Weights of a small GPT-style language model, trained from scratch on English Wikipedia: RMSNorm before each block, no biases in attention or MLP.
Each number is 500 + 25 x the weight over the matrix's rms, rounded and kept within 0 to 999. Layers, rows and columns count from 0. Numbers have three digits each.

# layer 5 MLP up, 512x192, rms 0.285, rows 228-261, columns 128-191
502461490516502521499488484505512478523493490508479502502472506517461484516463478508505496472518527518510494523521495510503502524490466490540534466475445527493470490509516524496508501503495468
461512508445477483509470488506504507508542482455488536544519494477499504550479506482497477484544463525551525477491539502531492474465505526501517486487465436529463496506500494525563488508483466
525486493473515507460514521499501488530507474510503540522475508475498510523468509510498489492471496489448495506499502508526510493499564478510505495509541461506500567483479476510451479532544474
480482482490537537468516528522544521549531479487483496488506538499494495523525495480495490515483465443486465508502492465505458483489476536432470476506519504507449492492475512494461484490524515
471465558481513481485542476517470506511494537507505476465480518528557518537465547539511475509494481503499513462439513524492482507463493496512477508512545488523483523458467455501463534509524474
512510496506520480518471527494474485490500470464489476497487510492480465534505501508524504506457524473485522492537479484481507519517497500483451552470505549541537524535459503489487502515499480
501484495486547544533508529459531432491479467537494487433557526519493513529509491494484447477488493489448544498526466497464469471507498502510516534489490537475517517518486525533499498570522492
499505526486473480530463520515486515482487497516516513463509503522503505466509454484497506508488463503507506505503509536456498488487527479481444494508485531493464539490498468495511506477513493
491509483494491534499474513488502493522521477571495501526546489501497478514512550492537485481498437515488514481556495496504521475488503526495472508510513550500499504460519520494515482549461458
506550484471509477527482502501512477482471500500497498495533510478493492501507533528529509534478495469506492507499514488520476475512476454474506518492503508516532495508477536495479512505491492
523509485482487468482486510462503467489478503520464452536490476498509501546530519481468518581496476483489549520517522515528517494470494468480498495535536525501498515510510498490530515496488484
510525524505500471493468485483534518426491538487484526503514495499484575498493499506476479494514500502499513488534491473518466497504478473509526484491479497446510501497497485466532488525466508
533484494478465504504530466488467493475458461499499535552489493518496525457496533529495491501513540471460478536507499488474500505525506507499494479508451490446494493495489510506452542511490448
477479484513519550523493480470493458520509537484512498525479473458506517491510457511489517494566513507508499494499495412488493464509448439503471468481492521487495465515488482503519486505454487
493502533506518480504529485474476452441530505486481525515505465516510489496513503478522451480498507487530494516511472489490510491486515512502490483511510506511511499452515467443513454532485468
530468470534528493526447517440506574521469517474485456494435460494482487468543478490504491512497562492480502534468499497499486519460487507540487474546497480512489538456480513474528501480496512
482523508500497528497523460443491526473455526489513494534491532543480529490496524459456506544500510487471498510505520480491439483502506535470471520512501485503494529530474506490515473516493514
515528501488526492547516487509476498516494488478512483473476479524495471480462504515500501476505545485491496516488527527490509536542449450483503512515478476507442509564472510515512496519525477
485498537519487488448472513502498491490502497501473487480504485439504490510523475503505494534490473490491509507486473539522504490487501513467482531520523517506502498469496481508494498476503532
517559512511480503453501505465507480520518464461510480494536470518536493490502556490487511487502470433517515511476504507528506498513527510480521499465457528480479472513540495542540515528494510
521425517526536499531471524497581489515493478523482481502523544550466488508492498456472476519509496467499458501498510481488498518462536537517496504514503551548509484476469521490512546481460483
525485535485491513536546497533477475514512496539503485489518494517511530484486471476520457499476502512577514484517534516533488471499519508493493477486451536509498479530579517495532484494462457
510438489480484502470488503536519451489479457454494542507499527494503505502474544526484493516489489464530512518519482549492508486506515477530501490484495461532509478524498509509526511461540515
503488535523492503498502478472509531530504496502490518487504505515504509538488482505519513423497512519493536542444493520539508487493507506499514509500469466471529536520492520459463485517478480
499515491511542527483516513542522449470469477508446457515473527496533518487539468505508467496484489448448509564503496534505525493499468506478525466463538525513524518537525472484469520489506465
460503561502485494492540472431466498508523545444513464476484513545517465508458473492499477513509515495478557490515554471520474503504487501533480484460486498493522468530486455482518493471486486
485499525487502518521515469543530496519500489450446542525513526528511512456504525494514465504577514509540471511469502511555494472502507516526465484484484508467527515505461528491500444470509485
484507512519461512546518559498532490507505467506507546477513521481538486513504475561484484519504492513494545466517495441496498497500539479491512549517504535490516531507496457553529511488501507
523534491522488502513505528477508520482470469505458549489525535482512484495489432481505497497521501492485470466522449520452473505492469495506522469492519509468534491486503472498508508533475520
470482528486515471473535509517513491503507535534517500439533482516514512515470476514487502484533486512477571485490491531485503505456501469556491491487495515509490488517507502508510492502455483
466556497472512506530491424518491520520520497468504431473490499499445459489492507479494505533470503507528557484504491498508504483524507538478544521458525471470478536511536548490492490509520491
499497507532492508490502471478502523488527498497505553500462477474498484475531491500497514530519509505531487501499516524515466497523497472535517493538456519446522475434505508513486537537457490
494517535487511502489489498482525460478494502524509478557525478483540499513498512521461511522545482517482531447516513515507505520505542534477465456499490473508498503514481549536502521508521472
477431506479503484481503539526539497547499510514502520528496539529484500479528469518485486486525498474449505439464465498472523486542450470599544523483518493529456473495428511505501476466504526
# layer 5 MLP down (transposed), 512x192, rms 0.283, rows 228-260, columns 128-191
525501516458501492511510498465499503492512502491507498505513537503453515484480498536496511533528514499515514480518503496464472520502493476482500507485451498484501476514484524496492452478493514
496451485446450475492472474494492469480472500496517522494517536501501440532501466526520513480528491480533488531511548467501520470450479504499429512513523484499502488497518484505550521495492517
481488517483469409508537453546519519496546534527510467532486508497473522493525519496510495461534462467516520491487510495520518488524526511536531530523515485534498474497506518478488512521493466
498529507515500492542491517499499511531530506478497527502478486501534479518501520520484533561498498481489533520508440494513527507498461500490464448512483516473528507513475464469515523547493495
534490490554451530469464511486504500496487459506448508531551458526466463536483515506498518507472514532442499533474488471460507510479566468497497485518480515528513500475512471525492503514494492
477487479508494505489490491464498523467509533487474465470507514474545516498516534514532490481495476522512481461551526485507511445522464528522470478516532472505510480547502514485506502518525495
525487496500517528535521498486500476510504499526526469516520520505498505506524513513524507526480479491484515539483482519492429489489473538487492506504493472482449509511522497491476503507495489
513492507525486494456510513512469507455507530477505521512498524524548489498511475520540467478497472450506494515513502503469506551477530496497465511496498483527515474533522512493488511565519512
579558514462518504484446542517490529502518510460553516555530526528470519518560492479524502492481467480500478524499501506430483505495486472483480527515542521510514474477516538505473474520507459
486497488511502466467459508447494522507483476521495485485509483500474499521463532473489509519495489482517508474523505497512518544543500483502526542511479506468453479474552504477497514484475493
495524482503434513502497505477520512502461480519501500443519512546479505517505489520521514471533503521482490519525474478554537533487469505510550511516527499493538482462506499463474494530487502
497453515511506499492496483508496473514491524496453518470519506483473487477501492459493462529498497488486471511541511490512466473497448506544504545490501456536508455525481455461516477503520522
471544562504461499506537506484491500485506507525519496505522512533517465475478495510501447439491556485478525471485505523524453520544446490497465489498512534491526520442543535468492517524541460
504477489530558500502459516460493503457523519528486509474533525509495496481454524496502483515497557441494507493492518465566492533478521449529500496483455537479479508504469509512476554523518490
491524526503484486487491458567468516489493489526428518546488458490513534505478510525489541466517460474485457462536449484499465499497537501513528527543532506470479461459516471487494537524473480
542466509535563521509512527516503517494504510536469492504483516510513513500474487504492551467456509507487459503479547425487487500496483525422498516480554558498564482515508502480511491472479503
518487475491487515513518547465493538476517498501464475452548510501489506505488524465493515448455492525528479497533501525470517498498508483502481501485478508515497490500528495466465536442527489
510495504519469528502486518520496500491515479479519517540528490514477471513501544500552454516472498486500491575497508506518534446447501501562480479548502526461548514485522541498518523464514514
508517470556508502469487479487511506491527490525467499485491497501464504459517500479470493491496487526566527492464468550520515499501504451482510472497498500477510508492507459514517535484483548
518521506467519485532492503490559538537527494499503492476490490491498513469498542468497495517509509535490556497491514511520527509476441464515528492467531503473419490496574503526504496534487479
487490512497542551505467468516500473423499529509501496448452462478450512503499480481535538556523504538516497515505474507514500505519508510455490460468537526498507493495452484509526459448511448
528446492499462502531531488526511529470482502500516456515509520531536556495540499482467511477482488529483530555514535498530508494482507482514505484524477523480447498485516519520528525462502478
516490477521542520481504503511505471490490508469489504519465517502525493507494493460510502498490535476475536467494484531520495473515508474477506463476517500481539502466506518479520532474526478
497477517544493549480510498504494517494460496509483509482471548486502510482483472457452521473539494523510509488501483478469490482492491514490465490520546512502522531469451479503509540486528512
536515478526500479487450479491508469522459492532497496486461494521514473537518539502523510498459492501467538502524474497489506502489482489530502518534481537532501525519497463522511515506508471
476485525551546561483507503462469530494527497490498543535486512524474512512478486475507512486482503540486540516494492494510513490495506532473505514465485487496506516510504495481506520500452504
468478486552454491500510496516512548477502484520506556497489503513553543488476479504502533485529488492542541504526506539492525512497477567528468470473517518493497463518500499498467509502496474
496489505492479494486542487501460474474472484466501493504539504493516502493484505498453492494517486498525473482517469508536504528469477536454536506512491474475491450474516505466485498470484551
510512474473528526461469499523424479464547496524486498513495490542471493563518545471506498479478500480465495483466495487503481554554550509491471482488487495522490506440514499493498551523504523
498519464482534525491570535495479465509509482489502463500491508525509520495480506514496503495492515491512450513504470496529502545472490534519491527506485564490473509503515520506459543486557510
527522529507497530487486493505507515509552585525500496516510454550485543522504452486514551539443479491479555481490505476513539459513534543483510476500472498502482527525473518479471485456519468
485503536505478497470508458514517471485536495543501522485478486490528507460473497468526472492509489495494515490520532496508554525514497454497502524518550473484485479511495482475481518473524479
495514535478519454500505506472492477548507496538498453496496504507523539496531509542514492469499481514515482519496490507523512456537476488519517517496460489543495536489511509538471509517540508
# layer 5 MLP gate, 512x192, rms 0.293, rows 229-261, columns 128-191
497532548515502516538482518445493507525508469488513465474447477477488485474505527484483504504499503521472491510508466489497496528524526520498504512539451523455524472477501507504459503528482502
484540502483510455518468514461505468513499484510531520508512495517501488530492462507486497491496516429496488459464477518512501511489526488527477541473503462499482503557489530459479477570522493
481516480500502535511489546510495488519473510571538517515499541526517479480482465496513513526527519498477564512488479477518475509488529531496481532481584500523475486516460497477505460482526472
456523491474490458533509437500552460509504474467471486495515482519523519515499503473500503496492515546502515422485457499493479486502472469481549535465515489531512476507489521490477491463463464
495520531497511504509514573500498476486536528516475515506520537502476499493504515474503483536535509519463492460488528496487433504487527533518484547488531504506499471511509486531496485471494505
479503488468464469520547506474498482559503450505490491511440466486508549472489481494501495507477463528510489525507495438477548479527481545534514487497508465497535507465471514515477515510510487
489527485539485528473499499522520481544477556483552462493506500504506503534494506520471534475536475489499517464507491515565495482521521491484484468483506543519473497481469551477467494515495492
544483521515545513523487504536522495506435448479486540496485483486517545494544492511466490496546486489457505456499505483524510515530506505508468551461492515533505463500475513473545500460543488
587493473499532487504503479500538524513525481502508505490507499483517471508488475477552520555495532480462499521483475499475465522493506478492504516525509467552487495489492524547497495515519505
502503467497488497495472482473534482470478536520503514490506506496526520467526521513476541503514468519520498526502520469494543445492508506441477515510498498488491473513530543521473525501482512
482506501502513514456515488484512506488506534490534532526502504493515506493466494505489486516502451536515488504508487511506521498483491477468518528500516484475551552424498520514480491552478489
483484505497462488510464442475524443482459484484528505477504462474498525476513525517535488459474511534514467478471475448477470542499552494473497480477507526529501491501509528547565477512491460
475512503477487474532515481547469518523484536527506456519489510510512466465482492509537495486428516478517490513474508498471511514521542486518517475446496504518498479510531543508526491434502458
520492468485492492481488518495450490561515505507520484511469516484475529516490439525507511500500483499487471573487449470486494537488532503500518476545487525512500500499473515515502475456522520
487521460485482449489468475546474467516487528495546504467504516560516452516501476449499500489468497494510512483485518534491492462537536475528514480495512469455534480517531461532432466545444443
519505511463482495502515526515503521501515514520527485488512494533491513519472431513503510516514485508446506547412500492502481508478446511481502508502497498474536501461508509476497530480490496
531487476511473492491489473496497480514488512497467517520434514513515503491461539478438530495503497490520498472464514506536504503494526516525493494484520504526487555482511512503556527478446529
531512524482488472525470476479514452514503511489507496488475458493520525512492502447508485511525523483516523506467464551530512470506516499508477484543505499471488512493495481485484493500535524
510480500502487498582491538516503524520488494513545525479512496466506518539460485512511518502508514480504535490498511529480540472532518524479457530524492498445486494515496488503477549500488485
489467486504513518500478523526528517480513502481486504511509478494484514490518467498475483514503520494542496539505503513510533436496507513521522484453522542537524470526509560506562529459476513
444533505531485471495495435435530481461530515477489494505493462509493522516489489488536469466452461508541491508464502522493433445475504498489497494516463498532502503495535488481523529503520488
498514500538503466500519527491529552532529516491507475475518475503509496509521477507476477473520449484525469498494522513519496540464527522489499537514568479524501485486502449492497526456529466
498477524464503512465487467471487460519531526543563527493537516522497490477531476496505519525478500522495493502456512490543495514466489505524499436492502489475486452490527499523528545483558507
531478523460526501480531498472482493516484524533511496498547469527527541545481522486544502510449513505509558532446524458494478501498515499526468502536467520453460542471512461516520515502502531
482545498500504477494496468493521549460458473544547497537545480483482524454531465509498486457467518522517519498455507511460490489479525527494509462494519512536480571524497546517509484532528486
476473523489479501486516557524500532530476537487521493494506462501493517474520530467457496480527448453542486482502529503520512469501508524477478492485507489498534541477509444501497527494515476
475500506493510482489500538507525489556498547528488455474510493466518517491486523498451479499509502500472541531475468470512476491504499512489519515497500549518526493538496473533540522517525547
540456493508444499451476507478495471514482489505513495500484513495513512523508522458505505488482480461505479540513525491509508466499514490514499505494501519480452507510478480473532480529532517
490497508552499497492507529496519515471487507468481520501500466482497496534514451517543528496479504525482486470485510515517518467473500472476515510484485500476521515450511484494466514539521499
502523484517522532488469518508497470511528520485466486528480441526491512551493478492499499522476510461470485495486487511502489447447478459432524520546478495489498508508458506474515507490514487
492510510495496535500508501528525485499468494535505459462503477526518481504487507507494482476450513513518487530492531522485507493514500469524475469525464493531503493541499504514490428478496499
512529451495480525514514438465509495519505473473500502506476478540531526445516490490524538497519494534523514522533506487498536470515497503457525473480505472497515492493505578452497539516537533
489527493533525516512491487480484464539460462525541476513520536512500499533482500431503487499499481485535543505471526439492523541493531537508538492502477517505523503509504552501505509515532506